Each number is 200 + 40 x the weight over its row's rms, rounded and kept within 0 to 999. Layers, rows and columns count from 0. The size before them is the row's rms in percent of the matrix's.

# layer 4 attention query, 256x128, rms 0.0831, rows 222-232, columns 0-63
125,279,189,250,168,196,200,198,257,147,180,201,174,179,243,227,226,170,220,172,321,94,169,191,112,218,242,228,234,235,210,195,173,179,91,224,243,180,125,259,195,155,198,166,191,190,181,176,206,186,240,179,142,272,214,208,184,171,238,163,166,116,179,188,246
096,122,216,170,160,228,224,198,108,217,183,228,247,142,127,144,271,236,260,249,121,179,227,216,272,224,114,213,306,213,154,207,287,189,248,156,221,118,188,139,167,215,177,202,239,201,255,212,250,205,230,155,177,221,205,199,158,246,187,212,134,236,213,236,205
113,237,205,262,198,306,179,202,119,228,155,176,235,191,209,278,201,175,185,280,238,165,163,234,232,210,168,199,213,187,153,161,189,149,176,185,197,181,225,193,153,226,173,206,214,153,188,155,181,147,133,148,254,195,255,208,203,156,106,197,147,195,110,174,225
126,263,155,154,171,192,199,246,187,138,231,193,184,204,185,205,202,269,153,166,74,212,261,185,283,184,212,196,271,204,192,230,165,213,346,193,194,126,150,235,212,225,214,256,208,215,218,230,210,271,154,225,233,130,179,191,228,225,202,181,220,168,194,306,174
140,227,162,144,181,244,189,242,215,163,215,238,237,227,178,245,176,216,152,146,53,233,219,147,199,197,224,195,193,171,192,259,160,215,345,203,134,149,207,219,188,212,241,256,171,209,210,227,182,211,138,255,192,127,155,199,212,226,154,210,208,155,209,229,127
125,289,168,175,206,205,210,239,279,148,157,233,172,185,229,231,169,164,147,132,205,188,159,189,125,218,246,186,220,234,225,161,137,228,191,192,215,167,153,234,226,187,233,219,174,257,167,199,201,180,199,264,198,188,197,190,223,238,171,189,255,131,195,297,200
121,99,244,240,237,239,259,166,122,307,217,153,226,214,186,166,173,176,213,292,177,209,240,244,274,213,144,218,125,152,210,208,263,216,203,143,150,230,283,193,203,236,189,201,217,193,225,175,175,191,223,171,234,172,237,207,197,212,203,224,177,224,229,175,208
095,147,209,181,161,176,246,229,162,205,253,240,253,269,164,197,266,284,288,148,67,199,235,190,212,198,187,183,201,176,225,253,213,171,328,203,131,184,226,232,211,197,231,229,178,220,210,216,200,222,192,244,148,161,139,234,143,254,143,207,196,204,239,237,153
111,146,204,246,200,144,192,184,144,150,183,163,193,159,182,157,248,227,160,218,209,171,196,181,254,175,116,285,245,224,202,169,210,232,151,226,237,178,154,179,204,236,163,199,290,232,235,198,161,270,233,191,215,193,218,187,203,232,297,188,214,216,244,235,173
114,141,241,187,223,158,168,176,176,236,166,188,208,207,150,125,201,180,232,309,191,252,229,209,269,198,167,184,180,184,166,197,252,219,164,142,211,269,224,137,180,171,145,159,224,192,210,202,208,188,232,119,218,166,151,222,243,157,175,234,227,256,193,169,268
118,192,234,295,205,277,215,146,170,232,190,204,217,182,216,248,179,163,195,254,198,204,131,174,136,161,157,224,166,186,183,223,235,217,181,157,136,199,263,243,209,221,213,199,177,182,177,185,225,185,184,189,204,198,218,231,151,183,176,226,156,256,207,115,216
# layer 4 attention key, 256x128, rms 0.0884, rows 222-232, columns 0-63
116,218,218,208,170,240,213,159,183,162,161,235,225,208,140,194,153,181,137,265,97,241,192,127,201,227,168,243,163,227,199,165,160,169,228,123,153,209,264,218,264,172,179,205,204,211,235,197,230,235,111,259,145,172,165,232,209,209,72,235,218,209,227,238,219
097,177,178,208,251,180,154,229,247,211,227,193,179,146,172,166,167,183,208,122,238,154,201,215,158,172,199,197,259,183,161,229,168,155,168,138,259,212,129,230,190,210,246,186,187,196,278,223,207,212,302,192,230,238,181,122,162,218,336,198,193,193,203,199,191
106,241,224,219,239,228,204,217,172,223,273,217,178,293,185,154,230,236,136,262,223,236,188,96,198,195,227,233,176,249,140,147,248,223,205,180,89,182,211,183,196,174,211,175,156,201,273,174,243,163,190,279,169,227,190,174,123,131,165,170,169,153,139,188,194
125,128,192,168,219,177,190,243,193,195,181,155,186,106,232,195,202,276,211,221,179,183,243,219,187,244,205,171,287,152,244,206,191,240,269,245,274,147,119,243,180,204,210,221,163,194,149,169,178,240,236,166,175,219,181,213,193,167,257,180,167,206,228,228,179
141,140,205,247,192,184,199,241,175,212,203,172,168,181,245,246,219,304,236,179,198,158,207,202,158,211,217,192,289,191,238,195,202,279,231,322,220,181,119,244,166,167,212,218,134,200,119,202,189,209,227,134,201,222,202,231,190,131,232,150,155,178,215,222,195
132,155,224,165,158,196,184,226,115,162,154,136,203,209,217,273,257,313,216,243,127,232,214,142,155,218,208,226,276,185,216,193,209,208,269,213,229,169,163,270,192,191,176,243,211,178,152,171,219,248,171,129,186,193,183,267,189,152,154,160,185,208,124,219,232
108,254,158,201,199,170,156,205,212,258,246,231,213,247,174,168,233,143,206,172,326,161,131,252,199,166,206,213,140,197,138,205,228,204,61,204,158,182,221,141,188,216,223,175,178,199,213,193,202,141,236,276,228,202,262,145,191,214,206,207,223,156,156,165,234
095,200,181,264,189,163,203,168,252,236,180,221,167,181,281,185,182,183,254,137,239,118,224,267,118,225,211,190,293,188,218,188,171,179,148,218,152,239,124,206,195,204,206,199,177,216,252,270,173,170,240,125,239,228,221,130,206,174,245,188,172,226,239,221,158
112,135,179,132,251,207,227,228,156,128,195,162,200,76,178,171,213,267,169,187,149,194,209,236,218,199,160,210,221,166,202,255,194,175,273,156,284,140,206,196,165,204,192,186,181,173,137,199,207,295,246,195,217,227,162,227,185,209,254,193,175,267,260,205,217
118,223,162,217,222,180,233,191,276,249,245,217,231,213,166,153,143,112,187,150,276,176,202,284,226,228,197,185,143,195,207,211,199,199,160,162,178,247,263,122,222,210,213,194,200,205,247,223,183,143,245,260,202,181,269,135,229,268,202,254,247,221,217,142,194
107,236,236,263,145,233,113,246,178,191,175,242,213,354,165,219,206,236,220,175,273,192,229,143,169,155,178,225,184,214,150,191,219,203,175,198,104,218,208,205,209,182,221,209,162,243,250,168,179,191,179,187,184,228,201,221,170,186,160,179,164,142,161,138,202